config = dict(
    activation='swiglu',
    norm_eps=1e-05,
    rope_base=7160.0,
    qk_norm=True,
    bias='none',
    init='orth',
    init_std_up=0.028,
    init_std_down=0.0,
    optimizer='soap_variant',
    lr_head=0.00506,
    decay_fraction=0.94,
)
Each number is 128 + 24 x the weight over its row's rms, rounded and kept within 0 to 255. Layers, rows and columns count from 0. The size above them is the row's rms in percent of the matrix's.

# layer 4 MLP gate, 768x384, rms 0.159, rows 230-246, columns 320-383
size [ 99  94 101  96 108 104  95  97  92 101 108  99 103 109 107 101  94]
[[122 156  77 135 119 111 105 173 115 142 155  98  84 133 133 154 121  96 148 141 147  90 135 128 111  89 122 119 156 186  92 160 151 151 105  99 106 110 134 122 110 124  95 125 142 103 113 138 139 119 125  93 124 160 107 130 130  92 154 111 133 100  94 181]
 [144 155 133 108 163 146  76 154 111 132 148 100 128 110 144 109 173 119 142  80 163 129 172 124  61 131 132 106 143 133 118 106 148 124 119 128 151 163 131 160 117 126  45 162 123 152  98  96 135  88 123 141 142 144 125 176 105 126 118 118 133 137 127 140]
 [133 138 147 104 143 130 157 180 130 145 133 142  97 106 109 160 132 147  97 111 145 137 104 179 116 132 131 102 111 151 123  86 171 132 133 115 112 136 130 108 180 138 129 145 127 106  70  67 128 140 131 162 158 132 105 154  85 157 127  91 119 132 116 130]
 [146 150 132  99 136 161 126 156  82 121 189  78 118 181  99 126 125 109 129 134  85 127 129 135 168 106 114 146  92 136 125 123 109 148 129 160 158 145 142 133 153 120 119 111 141 117 143 131 120 105 122 122  78 126 112 120  96 113 129 110 178 120 107 139]
 [ 91 136  84 158 119 145 138 125 108  98  96 159 137 140 124 173 141 122 134  98 140 109 191 141 133 140 115 153  93 138 131 120 162  53 131 109 134  95 150 153 155 122 131 104 132 140 118  94 133 154 129 123 112  90 139 126 116 131 151 118 180 155 154 150]
 [128 146 169 137 150 118 124 110 126 148 142 144 107 121 128 141 157 123 128 174  96 146 118 135  87 176 127 152 159 112  71 118 119 106 134 178 187 152 168 157 107 111 131 114 152 157 107 131 162 116 103  90 108 119 115 182 175 151 144 114 139 115 132 170]
 [127 136  85 118 117 129 142 155 101  81 103 166 114  92 151 105 127 119 123 127 119 171 149 113 117 119 110 113 139 124 150 132 122 110 122 125 167 140 148 117 134 149 125 139 145 145 111 112 137 192  88  92  98 106 136 190 138 125 136 156  91 180 141 119]
 [129 154 106 102 157 110  81 116 175 101 113 145 113  88 113 151 108 123 100 138 110 140 120 131 159 139 143 114 146 108 109 169 152 160  69 142 151 148 129 133  90 180 140 104 143 126 157 114 199 117 156 141 145  95 146 119 122 105 154 163 158 155 126 122]
 [137 147  97 133 148 115 144 131  86  94 148 111 100 148 106 115  98 122 138 130 109 146  78 133 105 161 158 147 163 133 145 109 114 110  86 137 109 159 151 134 156 178 141  91 100 156 165 116 152  94 123  64 123 142  77 121 152 148 110 133  86 123 118  81]
 [125 133 105 128 157 120 129 156 140 130  96 142 103 158 137 121 157 126 144 119  82 170 128 104 151 166  85 107 136 136  88 128 117 171  77 130 140 149 110 122 145 101  81 123 169 185 118 160 124 129 115 133 113  86 116 105 114 130 121 169 108 113 119 107]
 [163  95 139  77  97  98 128 135 146  97 101  99 149 144 142 121 151  76 121 115 126 121  94 141 149 147 127 126 121 125 148 143 125 119  96 142 113 147  58 132 129 144 174 153 111 127  89 156 125 180 160 127 152 150 164 181 154 140 109  87 160 121 140 128]
 [136 151 162 120 168  99 157 143 157 110 174  79 121 103 129 124 133 122 121 128 158 141 157 177 129 138 153 139 161 156 134 121 124 114 151 117 111 120  97  89 149 120 145  61 145 155 114 129 177 138 115 156 137 154 136 151  87 126 173 101 124 103 135 149]
 [155 115 118 100 122 125 105 161 109 112 143 155 142 130 147 153 119 142 107 147  97  73 119 143 112 126 160 150 122 104  78 152 159 128 157 113  99 116 127  96 150 151 157 157 105 151 128  79 122 172 109 159 186 122 128 143 154  62 156  94 116 137 160 129]
 [117 144 165 109 129 141 160 141 153 128 112  76 103 105 129 142 139 118 160 141 117 144 155 169  74 136  91  96 116 129 119 144 131 168 135 140 119 106 155  93 145  95 100 163 166 110 123 123 152  95 144 133 149 161 132 121  97 127 136 214 153  94 150  82]
 [114 104 128 165 120 107 141 111 133 113 133 112 116  91 151 148 108 145 111 174 165 132 106 142 110 146 138 114 129 127 174 155 122 127 116 122  87 120  77 131  90 114 155 115  92 146  99 119 131 111 175 142 119 112 128 145 135 126 124 147 146  92 107 139]
 [146 147 118 103 129  64 130 138 165 160 150 131 120 134 155 116 113 107  83  72 154 123 122 144 125 152 104 114 116  95 102 132 123 168 149 158 117 117 150 140 130 107 127 162 157  99 162 124 117 116 143 137 150 120 148  75 115 123 108 119 153 100 179 151]
 [120 126 123 123  95 147 133 148 130 121 105  93 131 134 131 158 136 151 129 158 125 151  99  97 163  97 142 106 158 148 105 146 108  97 154 132 158 147  94 148 125 117 110 148 109 166 146 115 159 122 116 140 137 101 121 144 135 144 192  76 128 180 106 124]]
# layer 4 MLP up, 768x384, rms 0.163, rows 230-245, columns 320-383
size [101  95  98 108 107  90  95  98  95  96 101 104 110 107 108  98]
[[122 160 164 132 106 116 148  98 100  93 190 109 130 144 179  81 136  98 116 142 154 122  93 125  96 130 119 100 164 158 129 162 117 105 117  98 118  93 162 135  87 102  93 110 114 163 130 174 132 116 132  89 114 101 113 130 149 120 173 139 121 123 124 117]
 [135 141 132 145 112 126  99 154 161 104 110 114 134 169 156 154 156 166 131 141 122 145 111 139 145 129  98 133 121 159 120 112 113 136 127 114 155 119 145 118 140 100 140 122 133 143 141 138 102 116  52 109 114 132 111 137 188  99  98 113 100 141 149 139]
 [148 129 118 108 129 164  71 141 156  77  96 118 150 126 105  70 130  99 149 145 106 135 101  85 137 137 129 133 139 159 130 150  79 119 143  96 117 165 140 113 129 100 136 139 140 116 122 157 113 130 129  68  84 140 111 105 118 121 135 119 118 121 118 112]
 [171 143 123  92 118 134 155 111 125 101 144 113 111 121 131 154 112 131 134 115 153 114 126 156 104 111 196 136 119 141 151 113 123 120 116 123 123 171 133 112 134 121 102 129 145 130 129 146 136  94 124 114 152 132 115 108 106 150 161 129 144 142 119 111]
 [172 128 136 127 144 113 103 106 142 182 147 167 153 138 119  90 177 152 117 158 111 132 157 159 116 125 155 122 108 134 148 138 132 134 169 114 163 116 120 131 150 115 126  99 118  91 127 134 151 107 174  94 109 101 132  95 129 132 121 111  80 139 134 136]
 [137 119 155 141 151 101 148 189 150 149 122 127 104 133 142  75 149 110  92 158 130 151 121 137 100 107 108 112 137 126 135 136 116  96  69 108 127  91 121 139 118 176 122 128  83 142  95 102  80 105 142 133 151 119 147 119 115 177 121 163  75 127  77 146]
 [113 149 121 162 112 147 124 122 123  81 141 132 104 138 122 150 126 131  97 162 135 108 166 146 117 123 150 121 137 159  98 117 129 113 134 123 148 154  77 148 111  90 105 125 112 122 137 130 121 122 139 139 117  90 110 155 127 135 168 148 148 135 102 169]
 [120 102 167  85 107 150 136 164  91 127 113 108 135 132 134 117 153 162 164 129 144  97 149 103 135 119  91 112 111 125 100  98 120 150 171 121  78 117 119 176 153 129 137 127 111 139 135 152  91 163 135 103 116 124 123 168 131 125 122 135 108 101 129 146]
 [140 124 128 189 166 146 102 123 125  98 154  82 126 115  93 172 117 122 106 131 103 161 105 107 146 119 155 148 133 164 136 126 139 131 142  97 129 135 120 162 146 159 158 132  85 125  81 113 149 138 127  91 129 126 109 136 121 137 153 140 191 138 138 140]
 [ 81  90 115 104  70 128 114 152 149 157 128 117 122 137 138 148 118 114 124 126 156 108 156 140 114 118 165  97 136 127 168  92  63 141 144 125 156  96 151 115 123 139 170 133 143 119 142 110 119 145 111 142 114 140 150  93 140 143 138 110 140 155 127 154]
 [152 135 171 141 118  80 104 154 135 107 104 130 152  99 118 143 107  82 106 131 119 149 141 152 107 114 115 128 168 135 111 100 147 136 173  94 151 131 121 135 122 126 108 107 150 144 147  99  77  96 119 142  92  86 161 140 109 100 103 153 128 156 137 126]
 [ 96 115 115 126 152 148 101 130  99 152 116 155 149 131 133 102 134 147 114 108 120 142 118 104 130 156  74 124 137  88 166 125 112 132 116 136 150 132 129 151 163 136 158 115  88 123 145 126 138 104 128 142 106 134 120 141 119 123 130 111 124 126  79 115]
 [120 147 126 124 118 146 167 115 101 167 121 124 127 135  77 164  98 111 124 158 139 122 155 110 126 115 129 128 176 167 123 105 117 110 104 156 153 130 125 115 122 118  89 131 134 116  53 154 160 114 132 145  90 120 167 118 147 168  74 139 114 119 128  81]
 [117 138 170 109 118 140 154 152 120 109 140 142 101 112 152 145 130 104 131 153 142 149  94 150 113 124 123 129 135 123 128 164 138 162 142 155 104  97 104 131 123 104 168 111 107 102 115 125 149  95 135 163 131 170 128 138  60 131 118  93 139 100 159  93]
 [111 157 133 163 171 129 187 148 140 115 121  51 144 115 105 153 124 163  88 124 116 114 122 149 117 169 134 140 100 154 119 119  82 139 108 129 138 145  93 136 107 106 115 166 111 150 128 143 136 113 131 131 139  99 105 116 152 120  88 100 115 150  96  86]
 [125 102  96 107 154 150 172 114 170 124 129 122 127 138 118 151 154 121 106 116 146 106 126 123 121 159 117  85 140 147 121 114 136 143 146 191 133 146 147 127 129  67 152  97 156 173 114 133  97 100 133 127 169 128 156  88 133 147 114 138  98 115 144 129]]
# layer 4 MLP down (transposed), 768x384, rms 0.148, rows 230-245, columns 320-383
size [ 98  95  99  96  99 102 100 100  98 103 102  98  97 110 107 103]
[[119 143 144 119 114 114 129 116  94 116 140 142 101 172 182 139 113 102 162 130 142 114 134 141  63 167 130 137 140 158  89 104 172 151 153  92  90  94 160 110 135 139 147 174 156 119 149 153 147 148 116 182 117 126 141 126 151 122 127 133 132 102 151 121]
 [ 93 133 105 115 167 104 129  97 122 122 136 182 114 121 131 119 164 150 122 111 140 178 114 112  95 128 123 118 129 107 139 124 160 103 156 142 141 149 142  95 132 150  84 152 160 139 116  65 121 143 146 137 182 144 146 160 111  88  91 166 106 101 118  86]
 [121 144 131  87 113 147  98 131 144  85 114 125 112  91  93 118  79 101 169  96 139 113 132 161 122 151  99 106 170 124 157 173 120 145 149  90 111 149 111 128 168 101 141 122 121 152 137 112 150  90 149 141 136 155 170  65 149 120  99 110 127 131 142 123]
 [159 123  97 133 110 138 177 110 138 117 114 134  93 102 159 126 122 162 151 128 102 156  90 115 157  81 158 183 127 115 111  67 127 138 122 140 115 117 172 137 159 166 145 129 117 147 145 162 120 136 147 146 154 107 131 119 163 149 121 172 109  96 119 113]
 [120 157 155 108 172 129 166 125 132 142 103 118 113 110 113 151 143 131 120 102 129 112 165  97 123 104 104 140 119 150 115 135 109 129 128  74 129 134 151 158 121 100 161 125 113  87 133 100 131 152  86  61 106  82 136  88 104 141 147 104 125 132 150 133]
 [145 116 131  84  99 106 155 143 112 136 134 104 115 124 143  98 167 112 107 145 112 125 115 136 147 131 148 166 136  60 115 126 153 115 167 124  94 119 145 130 134 100 123 126  89 139 128 112  98 110 156 109 128 160 123 195 130 106 132 122 131 101 144 179]
 [114 150 109 153  90 131 117  92 147 126 124 141 105 186 165 152 137  66  97  89 171 109 158 106 198 173 162 113 153 155 117 108 111 106 130 141 113 134 104 131 131  99 128 144 143 145 128 137 132 122 100 193 105 155 104 147 102 126 106 165  84 119 128 155]
 [135 103 124 107 157 158 111  98 150 131 125 126 134 164 128 153 133 142 124 148 132  98 121 171 164 125 135 106 115 130 118 130  94 160 155  92 165 150  94 158 125  94 130 121 146 145 119  96 163 119 135  80 131 104 148 144 137 146 127  98 123 102 144 147]
 [160 134 110  99 111  98 157 154 116 127 125 145 122 134 142 121 153 120 100 148 114 107  94 150  78 129 133 162 107 129 109 122 131  76 121 133 139 127 113 152 129 126 134 116 108  84  81 122 138 122  86 108 178 104 119 135 140  95 115 152 114 115 117  85]
 [120 116 102 112 112 142 193 144 155 154 126 198 153 112 118 102 116 124 121 153 132 119 136 134 123 165 162 103 141 153 141 139 152 114  98 192 144 132  99 124 125 114 130 129 145 149 135 105 130 105 128 105 108 120 152  96 111 117 111 169 154  96 145 131]
 [129 105 126 178 123 120 122 131 119 154 137 173 126 104 142 121 112 186 118  91 165 143 105  71  99 115 139 103 121 112 127 150  92 145 135  80 133  95 145 118  89 116 136 137 141 133  93  84 100 136 129 101 107 143 104 129 131 124 133  88 102 147 155  94]
 [140 173 132 190 119 136 103 178 156 110 158 174 159 137 146 111 126 153 151  97 106 124 116 138  41 125 150 115 163 134 130 155 143  82 124 124  96 104 139 139 141 112 107 124  74 108 163 153 174 141 106 148 132 147 144 129 153 129 107 107 109 108 123 125]
 [159 181 112 141 126 101 141 131  99 112 169 155 102  98 146 147 191 129 154 107 103 110 151 122 123 109 132 163 133 107 170 119 111 119 129  92 127 150 146 125 140 148 125 174  99 151 109 151 174 110 129  76 137 112 113 162 116 151 152  92 118 107 145 152]
 [149 152 167 112 150 175 170 168  94 114 139 105 100 114 129 128  94 124 131 150 152 100 104 131 101 131 146  73 157 105 122 126 153 130 127 137 110  89 116 166 112 113 127 100 119 127  99 116 152 123 132  92 110 115 111  98  84 166 124 123 124 105 180 105]
 [138 166 118 119 123 139 149 124  68 143 135 108 109 120 140 134 123 125 139 119 154 109 132 151  99 148 100  73 106  76 116 147  73 127 118 134 112 114 119 152 127 156 148 118  77 102 110 152 146 121 131 147 119 117  89 123 125 146 135 107 172 103 130  94]
 [119 122  87  87 130 162 165 167 110 121 106 100 179 130  95 152 154 160  99 133 144 161 113 145 105 147 138 123 127 162 143 124 118 133 171 148 128 140  89 132 108 143 122 148 121 133 149 122 160 137 114 133 147  96 154 134 110 121 117 102 104 138 154 124]]